Weights of a small GPT-style language model, trained from scratch on English Wikipedia.
Training: a variant of Adam for these matrices, 846M tokens, 6451 steps.
Each number is 128 + 24 x the weight over its row's rms, rounded and kept within 0 to 255. Layers, rows and columns count from 0. The size above them is the row's rms in percent of the matrix's.

# layer 2 MLP up, 2048x512, rms 0.049, rows 1755-1763, columns 128-255
size [100 104 102 106 110  79  89  97  73]
[[114 103 102 127 123 124 181 133 145 100  89 163 115 167 137 133 174 122 127  82  99 120 162 109 189 154 144 120  95 123 110 103 144 143 137 156 105 148 112 120 101  93 102 118 175 109 140  85 102 124 134 103 154 133 134 146 156 121 109 143 117 119 129 109 134 127 120 134 128 116 128 124 141 134 114 141 131 171 108 150 121  88 174 113 117 117 133 143 138  94 106 114 122 126 172 139 145  79  91 134 100 139 100 137 110 156 108 127 162 143 108 117  89 143 133 154 124 154  93  90 140  85 109 124 153 117 132 187]
 [162 133 130  98 120 115  92  98 133 143 115 122 137 114 136 160 152 125 104 104 144  80 126 145  92 122 110  86 105  94  96  84 106 128 116 128 137 111 119 148 111 181  94 160 129 130  89  82 126 170 130 165 126 135 169 132 120 104 136  91 132 124 121 155 120  90 166 154 139 100  96  75 136 174 122 170  92 153 131 159 127 165 158 173 107 120 134 119 104 167 134 142 105 123 109 124 136 108 142 127 100 123 124 104 146 159 119 170 147 110 149 150 144  92 137 145 142 133 117 150 154 170 144 140 135 119 168 172]
 [164  86 138  97 180 134 115 139 115  98 119 134 161 173 142  96 163 125 158 155 136 127 141 158 131 102  78  94 138 176 123 161 120 119 147 124 115 121 142 156 118  86 132 138 113 104 145 147 129 108 113 134 128 119 116 132 135 146  78 144 138 138 130 104 129 113 152 117 117 130 132 110  93 146 131 166 174 133 118 168 112 114 134 116 115 119 181 148 142 146 161 121 153 121 168 131 140 119  82 161 124 173 116  96 174 151  85 148  86 121  75 116 162 108 126 118 100 131 129 133 111 146 105 112 110 129 113 125]
 [114 127 120 119 122 138 109 168 144 107 135 106 156 119 114 102 111 123 162  92 104  94 166 144 116 154 113 139 122 147 105 112  90 145 113 114 163 122 128 150 144 169 142 133 145 144 159 148 189 131 154 144 143  89 114 141 105 133 152  98 152 115 174 142 115 158 124  98 146  89 118 170 152 141 129 170 150 157 131 125 137 136 157 113 148  88 167  89 117 155 140 143 109 152 110 141 126 114 169  96 111 122 118 152 186 143  96 122 108 173 125 113 105 122 131 106 108 117 130 128 121 130 159 109  96 123 126  60]
 [133 119 101 119 157 145 114 139 148 172 171 115 152 100  88  89 100  89 198 127  73  75 151 144  68 130 105 137 129 112 138  92 115 143 148 113 154 106 128 150 189 143 122 106 121  93 147 109  97  92 118 138 143 118 136  99 150 143 129 146 112 104 123 138 124 174 128 126 122  94  99 138  90 119 108 130 140 144  99 136 101 143  81 106 133 143 145 126 163 136 146 154 122 129 143 102 108 136 144 129 166 139 147 136 134  59 178 125  97 133 147 129 137  71 135 100 163 108 126 164 112 110 107 124 124 111 134 125]
 [171 101 106 164 145 120 152 120 132 129 188  96 136 146 161 141 176 143 110 178  86 117 155 123  98 117 145 111 146 154 140 103 152 104 126 128 102 145 177 126 118 136 117 123 122 127  80 116 124 147 145 115 167 120 128 130  85 131 112 128 101 126 119 107 121 145 177 125 151 136 101  90 135 150 110 123 156 131 145 177 142  77  89 167 112 128 109 170 142 142 106 140  58 111 149 123 151 143 124 146 172 145 125 117 120 169 114  92  60 142 105 126  96 112 163 132 159 159  96  72 153 165 114  84 164 107 113 115]
 [167 103 166 115  88 126 160 101 119 110 168 105  96 142 119 170 136 126 119 126  80 147 124 114 133  55 125 121 144 120  98 143  97 120 125 150 115 147 121 113  90 110 169 148 142 164  98 203 115 107  83 112 107 103 141 143 107 137 120 130 133 126 119 124 138 131 171 173 109 150  97  81 117 165 116  91 119 164 159 122 101 119 131 104 172 103 116 124 134 120 138 135  85 139 115 134 116 158 144 148 131 106 126 136 142 143 119 117 104 154 120 122 119 157 129 121 132 138 134 129 103 138 100 111 121 117  95 146]
 [146 122 142 165 122  94  71 154 144 121 147 157 132 155 113  79 113 137 108 127 124  87 181 128 142 150 147 125 106 113 141 164 147 134 110 153 129 144 142 122 114 102 102 128 172 141 107 124 103 126 131 132 162 120  85 135 128 113 135 181  89 143 142 115 170 148 153 131 153 112 118 100  91 171 139 120 176 144 126 125 144 124 119  99 125 138 196 122 114 127  92 124 149  62 190 165 100 140 112 107 172 162 136  76 128 108 143 141 102 127 161 126 111 130 117 150 143 114 114  93 120 101  80  94 121 166 137 151]
 [109  97 140 143 139  92 125 123 131 168 181  95 101 120 164 131 194 176 111  84 119 117 100 151  99 118 158 116 115 165 137 134  95 121 129 107 123 119 188 130 156 122  76 130 132  97 113 132  90 102 118 125  80 139 119 122 105 123 171 100 124 108 145 110 119 106 140 179 132 111 110 140 138 139 141 100  63 119 114 103 136 113 112 150 118  92 135 130 150 152  93 136 110 129 136 130 148 119  47 107 164 123 121 120  83 150  53 121 141 135 122 146 126 108 152 114 151 155  97 136 155 177 130 127 124 134 122 168]]
# layer 2 MLP down (transposed), 2048x512, rms 0.0456, rows 1755-1762, columns 128-255
size [105 108 101 110 109  92  95 104]
[[168 117  97 119 122  93 143 149 121  91 142 152 135 128 138 126 134 133 121 157 136 143 160 117 149 116  95  88  94 108 127 128 167 103 128 120 123 200 122  78 116  85 126 101  97 162 140 106 114 173 160 129 112 109 151 129 113 128 112 134 132 120 107 145 139  76 123 105 122 129  98 148 134 153 136 120 129 128 119 123 173 123 134  99 149 149 130 145 126 133 145 181 177 148 106 120 178  57 164 115 114  94  80 121 136 100 135 122 107 136 141 123 124 151 136  70 159 107 129 120 119 114 121 133 121 115  94 167]
 [169 121 147 116 131 115 114 126 156 107 153 179 170 133 145 134 152 121 192 106 123  82  87 148 106 164  86 161 110 134  93  92 168 152 125  91 148 127 112 158 129 170 108 135  97 127 104 102 134 128 130 116 112 128 125 128 147  91 161 117 151 145 118 113  98 158 102 129 120 143 136 137 143 114 159 121  78 123 146 136 126 138 145  95 145 135  94 190 126 106 139  92 142 106 106  89 112 133 127 133 132 116 107 119 132 135 165 124  98 100 180 106 109  99 132 119  66  83 103 102 110 128 195 106 179 159 117 138]
 [106 110 140 124  75 112 137 153  51 132 144 123 109 154 150 157 129 132 140  97 108 153 126 146 140 108 141 110 164  88  96 127 120 182  98 147 159 116 102 102 121 118  89 121 161 133 139 131 147 123 112 138 121 116 114 102 142 145 135 125 118 118 159 111 142  97 106 137 107 121 166 165 154 113 135 108 188 141 128 129 106 139 131 140 142 134 153 187 136 108 107 133 112 148 125 133  99  75 147 121 140 144  95 131 145  83 139  98  87  91  98  75 105 133 175 125 124  80 127 168  97 138 130 130 132 136  98 132]
 [104 141 149 127 136 119 142 158 162 102 160 119 105 102 134 135 147 132 108 153 122 105 104 150 126 127 132 154 132 154 137 134 139 150 166 115 129 143 141 135 102 167 117 145 145 148 165 156 100  66 136 131 147 116  97 139 138 138 115 132 133 153 170  87 113 135 173 142  94 103 143 167 146 149 149 156 125 165  88  93 112 103 121 179 189 164 107 129 134 174 144 144 172  98 129 144 147 113 128 103  96 136 171 148 124 143 129 136 122 131  73 124 125  86 118 111  92 122 100 150 126 117 145 114  94 121 126 147]
 [119 132 149 134 100 146  85 150 209 162 155  93 117 123 124 132 146 101 118 164 124 120 131 140  97 130  73 153 147 115  87 110 122 152 128  91 166 117 129 161 157 158 111 106 103 168  93 113 138  52  87 156 138 146 128  95 142 128 163 148 111 130 115  68 122 114 149 106 128 129 134  94 125 102 136 153 147 116 140 120  96 137 103  92 130 133 123 139 165 148 132 166 163 120 110 102 148 138 130 114 117 175 167 109 163  88 129 124  93 104 177 132 107 139  51 117 126 107 100 164 110 145 144 136 126 113 100 130]
 [115  93  76 116  95  88 122 143  89 125 149 108  91 110 117 134 161 147 120 143 152 148 146 167 170 141 150 125 142 153 117 133 158 116 132 147 135 153 141 138 127 178 108 122 106 143 101 136  67  93 135  99 174 176 156 160 152 108 181 161 109 101 132 106 160 126 148 130 152 162 103 157 124 125  82 102 119 104 138 133 142  91 161 147 155 156 109 142 152 181  97 184 104 146 129 110 144  92 133 143 125 141  65 107 120 107 111 120 123 133 115 119  91 139 223 117 111 139 109 148 130 154 110 105 130 147  88 123]
 [144 137 118 159  72 134 123  84  74 127  98 120 116 135 130 140 160 134  83 147 115  97 114 108 146 154 161 101 159 129 101 112 119 160 128  95 138  96 127 131  85 146 126 107 146  79 144 102 121 118 126  99 132 113 127 136 112 141 136  96 128 112 160 155 149  95 134 115 112 105 114 107 157 112 101 112 125 107 102 133 159 138 146 127 119 130 109 164 131 164 140 149 129 130 127  92 120 144 122 124 135 129 120 169 108 182 101 137 107 171 107 139 102 156 199 129  89  84   0 121 120 188 124  97  95 140 138 101]
 [132 120  94 137 131 123  60 163 113 119  77 100 119 141 137 160 143  79 118 103 166 156 149 102 142 138 139 113 120 115 141 161 119 140 106 148  90  87 126 106 161 125 125 138 162 115  87 186 127 128  60 116 163 124 103 171 148 121  73 168 122 160 129 123 123 107 108 137 154 105 160 138 130 147 147 142 147 153 129 133 135 121 126 128 130  89 116  99  81 127 104 137 132 121 122 120 123  99 127 139 139  83 114  86 190 124 114 163 119 182 182 142 109 118 166 140 101 126 138 118 133 154 140 178 146 140 136 127]]
# layer 2 MLP gate, 2048x512, rms 0.0524, rows 1756-1763, columns 128-255
size [101  98 102 112  81  93  97  73]
[[139 119 150 131 173  86 148 118  89 118 136 110 142 141 104 103 151 149 167 115 133 106 117 182 132  82  94 155 128 174 116 107 113 168 151 116 196 123 141 136 132  88 144 117  94 154 149 111 136 118  97  80 127 126 142 124 125 164 116 131 155 136 146 111 117 108 139 113 152 113 140 173 104  98 126 152  99  96 142 106 123 104  96 106  74 167 143 174 127 111 174 154 104 195 107 160 154 111  98 155 127 113 110 147 127 156 119 139 117  95 137 146 137 108 136 117 108 130 107 126  86 131 122 106 129 163  89 181]
 [125  95  73 119 124 132 152 128 110 106 113 168 132 101 135 167 151 145 124 111 122 117 117 143 122 118 115  89  99 121 127 126 150 105 120 125 108 169 144 114 150 176 117 122 140 169  94 128 100 134 174 114 100 120 119 142 145 152 126 140 124 113  92 110 135  87 152  97  90 125 152 147 134 144 148 148 130 128 166 125 154 122 108 116 111 121 101 109 124 147 106 154 160 156 127 174  76 108 142 150  97 157 147  91 104 135 142 155 119 132 185 116 113 140 120 142 179 121 146 118  80 107 124 131 108 169 108 116]
 [ 88 106 109 115 100 168 119 150 110 101 133 135 109 152 160 125  88 117 139 154  75 119 101 134  90 149 119 139 106 137 138 132  92 113 117  98  93  98 153 108 145 125 123 113 110 143 139 151 117 138 129 156 144 170  70 122 137 161 112 128 143 140 162 144 144  95 128 103 155  97 166 124 187 161 146 155 132 166 100  99 133 121 120 146 145 140 150  98 123 145  97 142 114 126 109 166 161 174  71 109 105 131 114 125 144 122 105 124 114  94 169 148 163  86 125 116 108 116  91 190 119 134 134 128 130 111 157 133]
 [ 91 147  85 129 138 107 130 120 140 160 147 107 110  70 103 131 107 109 149 108 118  86 110 116 150 173 164 169 115 168  84 107 119 147 128 109 142  89 119 139 116  95 116 104 121 122 153  97 144 108  91 171 169 171 115 135 124 142 138 109 158 144 132  74 108 133 156 141 165 107  92 120 150  93 111 133 178 117  75 154 145 121 165 169 184  77  81  99 125  93 119 122 154 130 130  80 120 136 133 123 122 170 157 156 105 121 143 132 117 131 161 118  83 122 119 150 134  85 139 115 104 134  93 111 140 117 142 130]
 [124 150 148 108 111 116 127 128 138 147  88 130 127 130 110 148 120 118 126  83 142 123 128 118 137 126  97 160 136  81 116 127 142 136 135 160 158  98 101 142 158 155  84 108 116 115 169 141  77 129 109 146 123 170 176 128 134 143 143 131 122  93 145 117 131 148 133 143 117 141 132 148 140 137 181 137  89 122 147  93  86 138 144 134 158 127 175 109  76 130 128 120 172 124  94 125  92  85 119  86  74 154 103 149 120  94 153 163 154 153 138 130 127 101 134 143 122 102 138 138 144 115 140 139 103 155 135 129]
 [165 167 166 146 135 124  85 155 119  95 108 149 121 127 139  84 132 204 138 175 143 110 161  93 127 155 132 162 125 124 122 150 117 131 136  89 161 139  93 165 132 150 103 133 104  59 118 144 141 160 115 142 164 100 127 124 156 136 130 131 110  95  88 116 161 140 138 133 126 148 132 180 147  89 125 148 130 110 134 160 148  99 165 140  91 143 148 107 130 130  90 159 101  90 100 113 159 116 138 102 145 135 106 101 124  78 153 127 118 132  94 104 161 157 160 111 148 145 123 120 122 126 131 143 199 157  70 103]
 [110 127 110 166 106 112  96  99 141 116 123 156 144 108  92 121 196 152 154 137 149 117 112 126 107 104  94 131 114 157 101 162  91 136 150 125 134 113 116 110 125 115  88 148 176  90 159 164  77 170 112 104 120 167 166 102 162 137 112 138 160 124 125 146 126 144 132 135 134 171  93 125 133 145  90  72 127 133 122 140  88 115 167  84 139  91 101  99 138 146  74 108 132 117 106 109 147 117  95 159 163 102 123 130 126  99 153 152 171 149 134 122 134 130 128  87 119 126 122 119 139 101 142 135  86 106 152 166]
 [136 168  99 154 138 151 111 116 165 116  71 127  77 146 101 174 106 120 140 169 114 146 106  72 141 129  75 162 143 126 109 113 150 112 127 160 139 146 111 115 139 122 128 123 117 149 136 134 152 136 139 152 198 148 126 144 110 107 121 168 107 138 107 144 145 132 149 102 135 154 126 127 120 130 125 134 138 105 145 146 140 116 167 152 126 133 169 130  99 126 144 103 164 140  76 145 127 118 162 130 107 150  73 113 111  87 155 124 120 149 133 121 117 109 153 145 143 136 162 165 137  99 136 114 132 145  96 104]]